From a checkpoint of a small transformer trained on Wikipedia: a variant of SOAP for these matrices.
Each number is 128 + 24 x the weight over its row's rms, rounded and kept within 0 to 255. Layers, rows and columns count from 0. Numbers have three digits each. The size before them is the row's rms in percent of the matrix's.

# layer 6 attention query, 128x96, rms 0.192, rows 14-31, columns 0-95
108:079121110136159121148111160137124101110170125107143099135148100196127156115131149126173135143134089139130154116128127148119140118128144122113085126106108135097129212135137124175122125148149143181163132124130141139155114106163126110122135088153121136106100121126130176153088127131123084118
121:153129083127148099101139106139106106145145138113086153102107101148137136145096165135125184116114108080128126183147132101099126118105172163133138143120120095107086133143164107085127133171130112117072122145157167138116126119126140139114152129137131128102099160079140109135126132143090106107
124:123139159138129102123147100135157110148150118156136180145114154110123130134091115124147125155143117166098137131102122122128150130083130154175092141114134170164114118126144093108212108158143166152124125153077116179125091156090126153157107124123136113128100106146131135117147125136164119110
105:132111134120132147130170149110146123105163137149096136181151108150171161131167091138152109137178144091123104104115110099118131132113110108115142155127122116118158144179152138127160139131103119109138125139188112126171108108138124139187176116118138090136129087165119104123142162125151129162
125:101147139154135107144163157158138121121078131114105152080144142117124136117103155111127112137131073168121128108121095122121163120119150160165096134107124098153082124111183112154132076101138114128132089127130134132120141119144176097129064143127106142168147112164125121109143160134114103112
110:123133063125125123139162137100115136161123098098141158130154130108132089111096095101108148097120137105108152147117138113143129132084151095117132118129145106108198106142164081144127151149100147076127113164118100099090112137151105125180096113140098152134109126124144142126123161160117139148
113:157152120104165121096126115138131182133157130101123125148117171147101177126157169137135114093096119149108130140126134141165132094139132135141125128116121116164105163167112147111156137146158129086123103114119102154150133127169125116130114159099113134183099140137175149141187091113165147155
109:121112104174102094165131117158112160083111121185131094138148141114143113130140150140142106164149121142155200128114137105110121150140113112100158142072129109100118119121108163128153146176142107136105142160086144123133153152100142146118161133146133112111132156122146097113112094139145083108
108:114094116121078137126148137105142098137059124140131113133132181135130128109133150093116167123134139115111080167128165166159144141143134105095130139170164128134118151139136139141103136124136142122103111107095131087092120097132117133088092164089132133112135132123118092088095100174130109097
108:153086138176166124103144128091141164101134126129132086109159087139117124140132156137137123126107125114153155110098127093137156155118127135164113125101136110085096119087137107106195123143130133128119077114101103111116112124140114172139117140098179086135168170119144131104091148130130115130
106:126131094179126149090156107153140145128110135137140152159092085119118144098133151142129134088104174146178093107135116115134152137174142149125124152084137107123141136186123149161111129133133080113147116083145126154157129166148150139167162133146110131110135117144107117122143134154071130105
118:128108128108094126166078141125138147113157175155157160113110137085155126139099167147166100110128117152079130130131144121126122119126158107134114146111095125125139102110089117127184160132142104142135109130132166117114108150144123134163094099159116103142163136137128088126116172073174150132
113:109089112108170108105112153151128118142095086158069152139147121124159147141101135105105141128156102120109168121113167154146147189174145148145120101139134159087170151092110136112113129180144126124138112128143124170076133119110123148100128135108137152107147114140124134115121160092143137130
117:099141093146122169119070110117144120127102129129156122115140126121095167131147111136126130124108114155128104141135113155122114076146154131132126100130091142093097088083100096193174113130145106097142116141124134166142092097098123154150117113124111106133152150066107106091132146146122156128
111:131141088176111085132129130135147106160126157140124117122150136122084081155155099158156095149135165131136110121152120099153075143168102130129157126135116140165130133126085144129136155139139138113121143077129106121160115138128155119120128138115171125099062072147145165157123130162126115133
115:117109114149159110148136104121126111124109127107143108183165110132117102075159143061148169133087091147158113106133171138099051135116122150102129135138122116130155131151109131106170136132157116102124133135155114167127145134142113125109132089137136156145106152137107091118128146114161170129
108:137149135123090104131101118158111127108117146148146097168129146138135118100110108140126192132159113108097129161120127139173152119150127116137114114108131148141147081170146080127146086130131108121083156059136154128112128139120169183124114108140115146114092136135126150115183105114111155150
103:134135124113152153145143131114140145134080152137153181138126147101089137132137143118093154162164109110112104129136109147106092101114105078142152122136150093094148143103120138111159144109145117104114155097145141146157133098112100111122097157119173155082136096073119138140132163104181148149
# layer 6 attention key, 128x96, rms 0.196, rows 14-31, columns 0-95
123:128118125138148125136112084129117133115088119096154102120149123145103169099139123120139116143107147156124112089119126136109125133133138125111135110161135092118167162100146127138137149147191116130102141108077119093128117130116120082115185137163171102203191133131126128120157105101112114120
130:123131107124149125150153168144118124139091114111125122095141080119147192136135133103079148109141168129121150143106168126119142116098149119116089132108051134112118097133145084108147117122100126143107099170171140129118145116135095179150117127095153117159131091159110150118159139136117118119
137:107149164130177122154162126151151079091137151106183135123127144153092082118096135117129112148132113127101097159100141142143165104151124128183138124108122077160114087113140112113117122159138151101143124149147118136121144114135109138143120113146150146148102109096130145089108125122056156136
114:134120142101133085117171139134127073127168131132101080176152119089112148116134119115089115139093083130119127097132117115152099097144088159160111159134133135105159122126090115181129086099147125102140148135104136133113133162146138101115140118099137117189101141127108093137122162111131141135
128:159124097152129113112143087112088114113092167152171145134106155152107124090126155105143130156122131115139128095109133090143176164143130133121105146100092150156144139096117095078092140133132134110123120167126162191161147131099120122141122117139149097141147125169140130085137079119114130134
121:115115148107107128186165115132144175159170127083145111121155089149140157105115074119132096176134107151156106114119109117154155169134110115129131136117159136162135146142151116140130138109118150096120099169114095121122126128128098148157144084100089090097131150125102083115121101133101119121
124:141117117121151155138137136128093149108126092124110152111102165153132125116134170147113139134126120155144104107138107188131162129123108116125112125112097156133120074167128169114101144151103157126110128136104102136102128097119128148111081107125162146200116110138116139121063097136166179138
112:135140133163130116156078152143091139117113089140143105125120136118094113126168129107165160081097115146148165180127168080138134161136105109125101099138135091141175159128101109124133141130100146148120131129112115111164146171146141176150131137126149147100125080114096091165131131143118122120
124:155169138083075113139088127078144132130127104098112124144132092120138107113156145078087149086142142106157122115144109147142175160132170148128135145149172139128137132131129128132135127130138161124146135151128111126151133142123109153120103091109087129107134100139165180103132103098137188110
118:109118159122118078126134086136123122115086137127150116115123154179144137125147131134126132108118124116123119102137127142145177111148156132104099132113155100123115110088097095117163123156125165143119121170076176122151160157122134173201103145138165130138118124110108108123126152110120073096
119:133138126120118131155123129134065148129121165145134144150170123106120120131145097112126139126126148103152185098161098147165151104153154082125130148119074129139100158171130107135129090076064094124095130110104091140120122142126174130132120140144162126154146122147151110118127098151138098133
125:151095145134131136145122129097135136123140080163104099154121148140087122157169138157173122146116106141109132104100142108107146122095149132166108168070147120096119120154111140123151098147112128076151163131135157098127123144157126117180113146141126116137161116166078120091118125163106099154
121:142112135091132138120049119124141121119151108128144133151105131152182150113119155138100154196125097097136135119106159097149137105117174161160099103165121118093137118117130111095107163110161128141116123142158135100139150109156132167138150132117095153139122125167175085121117132112135130146
128:127099096117111161132137144108116152154100139146157126183136156137141117121133089144149111139120138128131162088099123148112125144127188105165160100112063130122133077094103154164154110117132137126146138104092158145141098127118144149143089155128130117079143131099140163093130166145106121138
122:137151138164104120115127118161166121098096152174141089143125102088105071119141096104116110122162138159084128099124133118176145113103131135145158128176136130170113127140169097144146101121160150171116119061146149124119121112107118149114129097126146134123135112131100120152112105150156159122
126:118065159139140143120125124175130167136141126132155135137106135143133175109118135075141150115135035133132152111116111108103113111128134097126131124155112133133146097194115100154136126108109140136109161137142107127128163126112117087147119130114119146116163120082123155178128097153132153141
124:137142138114166138186128109140106082129110121128101170150062121128121144157123108130116129139156179134114097086121122119133135134137103110141136127115148122145104122165125092158113087136105129158128127094158120118152128119152142166080103118101145128116131127183132135156166135103066154096
114:159064117135134150117112111089174091138154090137139112105098096105152096103109160135128123123160112149114163161116119186118080116152119132124162118121092132134130111135111110146185142109166146158134152139172092137125109127116128130157143122108137107113114119168143178136104143139133153120
# layer 6 attention value, 128x96, rms 0.218, rows 0-15, columns 0-95
089:127108152152140147163141134132109148133119119139145133144130143136147114140133123121162121113096091103156145126143111156133140139106098226079140159158142138110104110141114092132130094101130101123178112118171110163154087098120102087148150125109125125125161123132127110119126125171121067148
087:120110159152114168154136127100110148113125114087165124144134135104124150144135090127139149133087133135123158103095106132116120066076150125151138124143141133148122139103112116109126142127145113082097183113120136101075111178106131165153115081149116138157086121136144139148137091131108085155
096:132143139104165129055112139139103101119140165160141130122109173121087138106128118158119151124111112124114125145142130127149118090126142109128149147164114088069099189088107137117115137130157148143114147088127156215125131132110152136139144090099115133111125118134111111150133110132153135129
083:107145134181110123137111113101118179127143163132130128146131135130086151138156132172099124135144138140106126144116144128132141203144133145138101104097142149116105155124138151126133073155062092160165120134169103132117123147107115108157119164096136136106126125141141127202142118118121113113
085:088129122120147126132101162102119104090147112121138080103131092130121155085148099123154100137159116097096122080136129126133133137144121136117161117125104115113143116143150087109116140096106163124132104082167069139139163142121115161159117130154137128196111193142127150136115152132150133134
097:112136157111164151152109151176061133107123132152123104125099142104119138147095072156129126127121132135130081112139169111176083107146144111107089125129123135122138138171127110126096163132131125115115148130106171131116156120067112128151138153124129076110131111090090133106136146117114159112
088:140141162130138124115096128146115096089143160091154110111109169123069130146107084115112136134142132123144128137084135148140115149138117114136127129117112138086159118119114150145066150110155103100089112130133170118174151151152124098116118175123138152159191140139103180117115099117141136126
090:088111123158114083178139162132151118127114138118167117140123120086148135127102152126152140138158122167126101125151134092101075123126139100129116175140109150080077101107141113150132156183147132129146130115124153091172121144144146166124126108151092108095147171109122096117132096114135127129
095:052099131123153107139150135170139129136094136130126138137129104169112133103115122088153149128099155145147125123120119076112150066134150120147113155104085132063159139101153142167115080129151129146153119120153133104091149101123126178157108110119112147100131116121137130150128113137110119147
093:141083164165097175118132109122131135151124135153118174128158141104090123118108123120100095170141143117131128110120102134111149159140105142101123102146129078123119132118158155106138097117137081135138171139150136130105152107103127120086081122140108138170146209160125118125132150149107112105
087:138135173165127127141132096124120099128165131169101144178108161116119124141086168140126071163128145097152164140110152154087150148152129137105144120077123111123110124122135126147134130143140154097136118118139146110103130123139129115083154125110145119155104168123147157128157142085130067081
090:112120166154144165108099149100143101131114125131131134110156114131133111120197118115100103148107155106123117120137116080134105087136134111121140114186136108114100092142118113081159139146137129127166123147071084148119133179165112101117139092140171132162142127143129142116135074124136142117
096:093081125134118112128176151147149108101114147128082142171139152161104122115126143112110100154126147094086094122160085132169139173119157078086145127143124164116094130133105139127144131138162135108128119159151107110127145098081132101149116149097144151109082128145109090131135131147103116135
086:159113153145113139151108138170179098191118107143135115133123134092131081116140143109112112105114119070131087127109166129165102136163163123172149131090119132119153162145158117170125155145116127131124124110118155154110150124122103139116125113098139129114148152100096088139069104112111123135
087:134135124116097123117137110146124099160164144114083146153119100113089088069121144131140120087115086139118137100127109114137094102098113122129119147128130092137124132122112141120152169124121124112151125157132112184155118111136105142166094215123147133148080151155161112121119152167115125124
085:130128123134164210137143148128127147122129099133104122107113172133101106167132099138082152153160078068146122106104181147122148155105093116154139134098127128115138123093099114116077139150123151122122117112141099110128099141114169107171111103147122105119122116126110152139128127096100127139
# layer 6 attention output (transposed), 128x96, rms 0.197, rows 0-15, columns 0-95
096:127185102102151132073107101118169144148121126113111112084120096118129128122171134166127121131125133112121094102163151145077106135131135107156094145106107099106120123149143157134096097108101143109102171122106122095114120122120140182064120153125123107096109120135125129160132108131110119078
086:164127114100066150117123159170107115168135108145131105141112171145116113098150113121136157129142122115144130150099152122106126200187109108143149149098118139107134117144124124136142123137143088151158114187136136153108128075140095112083142169121127108137126119156118123128132155145126086110
096:131101112114111164125115143140097128152121127146113149130143047115172122096102121133109179130114161071123129116148165134118109135133167142144135126133135168175138117155124136139140121130103144136146086129106113084126168157134144133132114156119102084145157173121162113092114106178118126135
085:147150113155171141112126123121117096139089132162139167172111132118118160131137144152139143092110113112164150091166155110139131108119111123144129167133114084139163146158098099127099134143139157113103148138171125189102136092148099109130147086165101157114093118108150122090131131113137156161
092:125154154131111129105116103144093088121121176186150092142131104152152102093105123133122094147087155140176126146113101115150145104130170108127130113158149165136125165107097167154096119077121122133097130128114173124139091083134114119129135118120095154117142152098135099116168119120141112117
092:123140164129083156132113170121143129149104154122122149100112156087107116105097141106127099112136132082074112135115153150093152114084128158123169096128141173087091152118127116158115131148106166159143069108142125142152123113155136146119134127101150142111163135176144123121101123136144150155
084:133128151096133179135136105129150122084140152174106114093175123123110149154122096142130114134087130108120116143103119104135183107140132124106096142112141139159159085114066098131134099161141139117129139147103160136157073159083122134128166110123155092126131145113140111126148151148143168146
079:119136127083097106154121138106119141127099088112107153108111139099146129116177158145140113146083127143092130123094083120137116101091081089151172116117122160142124196139130133126106124120102107136115120163155115166144104155103159128090113130103147144144130122155177116130152164136155142111
089:167160108123100126124091106093127142092151125127129152128120176112109123091157116171122117109151141088134126147143108140131096147126077110127123123182178133152163144125121102114110162112117134172138131150140094143187146124130170123104135140126118109184107178127141121110109094146131110137
087:134144149145164106116105124132092128125103133118094132144138128112098125103160132107110130152132111147183127156167153091158145155091119111130096086096128166097153114166129155116096128161154143090122117124091113103158137129142074154162139121118127090106097117155160154179134113092147127141
097:145066124134125063113124132115104126160118092073103162126169146131121125096111117134116156127164140155142072129154179091176157111140123144135082115127128133132150125160121129154131119135118113122126142147114142158139088104163129139100096106137123120135129123104108112153102111111176170130
090:120158094104099125105133132131141099166154111101084098112092122103160171129131114107096125115099132093138145104141108108191144147110128125167104127104158158119148133108116139129110125112098113078150143128165131086165133073113106157118116148138116094115164111141109166098132143099142138106
096:091163112084152142123085124112078179112171132153130113073131146114097133130133135145096142096090141121147153102140142120167118095115117156139123167158163094113137130120139112133153133128101126109123118119104139136083119129159119137140137134123115165099142109119186167147134104070141141145
085:105136111124125160151139134143097133105106138104122118102070119118140154100102135155081112156112158119102105155148139139149136079115111101113119131134118149140090103116095145110143119089155152146131137123136102214099124123143151117123102108140137127160139134195145130126138084105138169161
089:107128138101159149134129166133099140077117106127111157120094094146122149180124135133109190126153115128175135109153093172121148146151151145143112085161136137117129125146122130138133156121139106144158144116092118117116133117094135125097156103103108190124144161122125179132148087117130097087
083:126122137105138098143115163149111123198078144141143118174113164155129093119138130093135117109101133107154156145159115123115132109127140144094108132161123096070129133123105146096136146125130131127080112131156159117119174189137118122069146120118133087133134169126117102126111117142158153133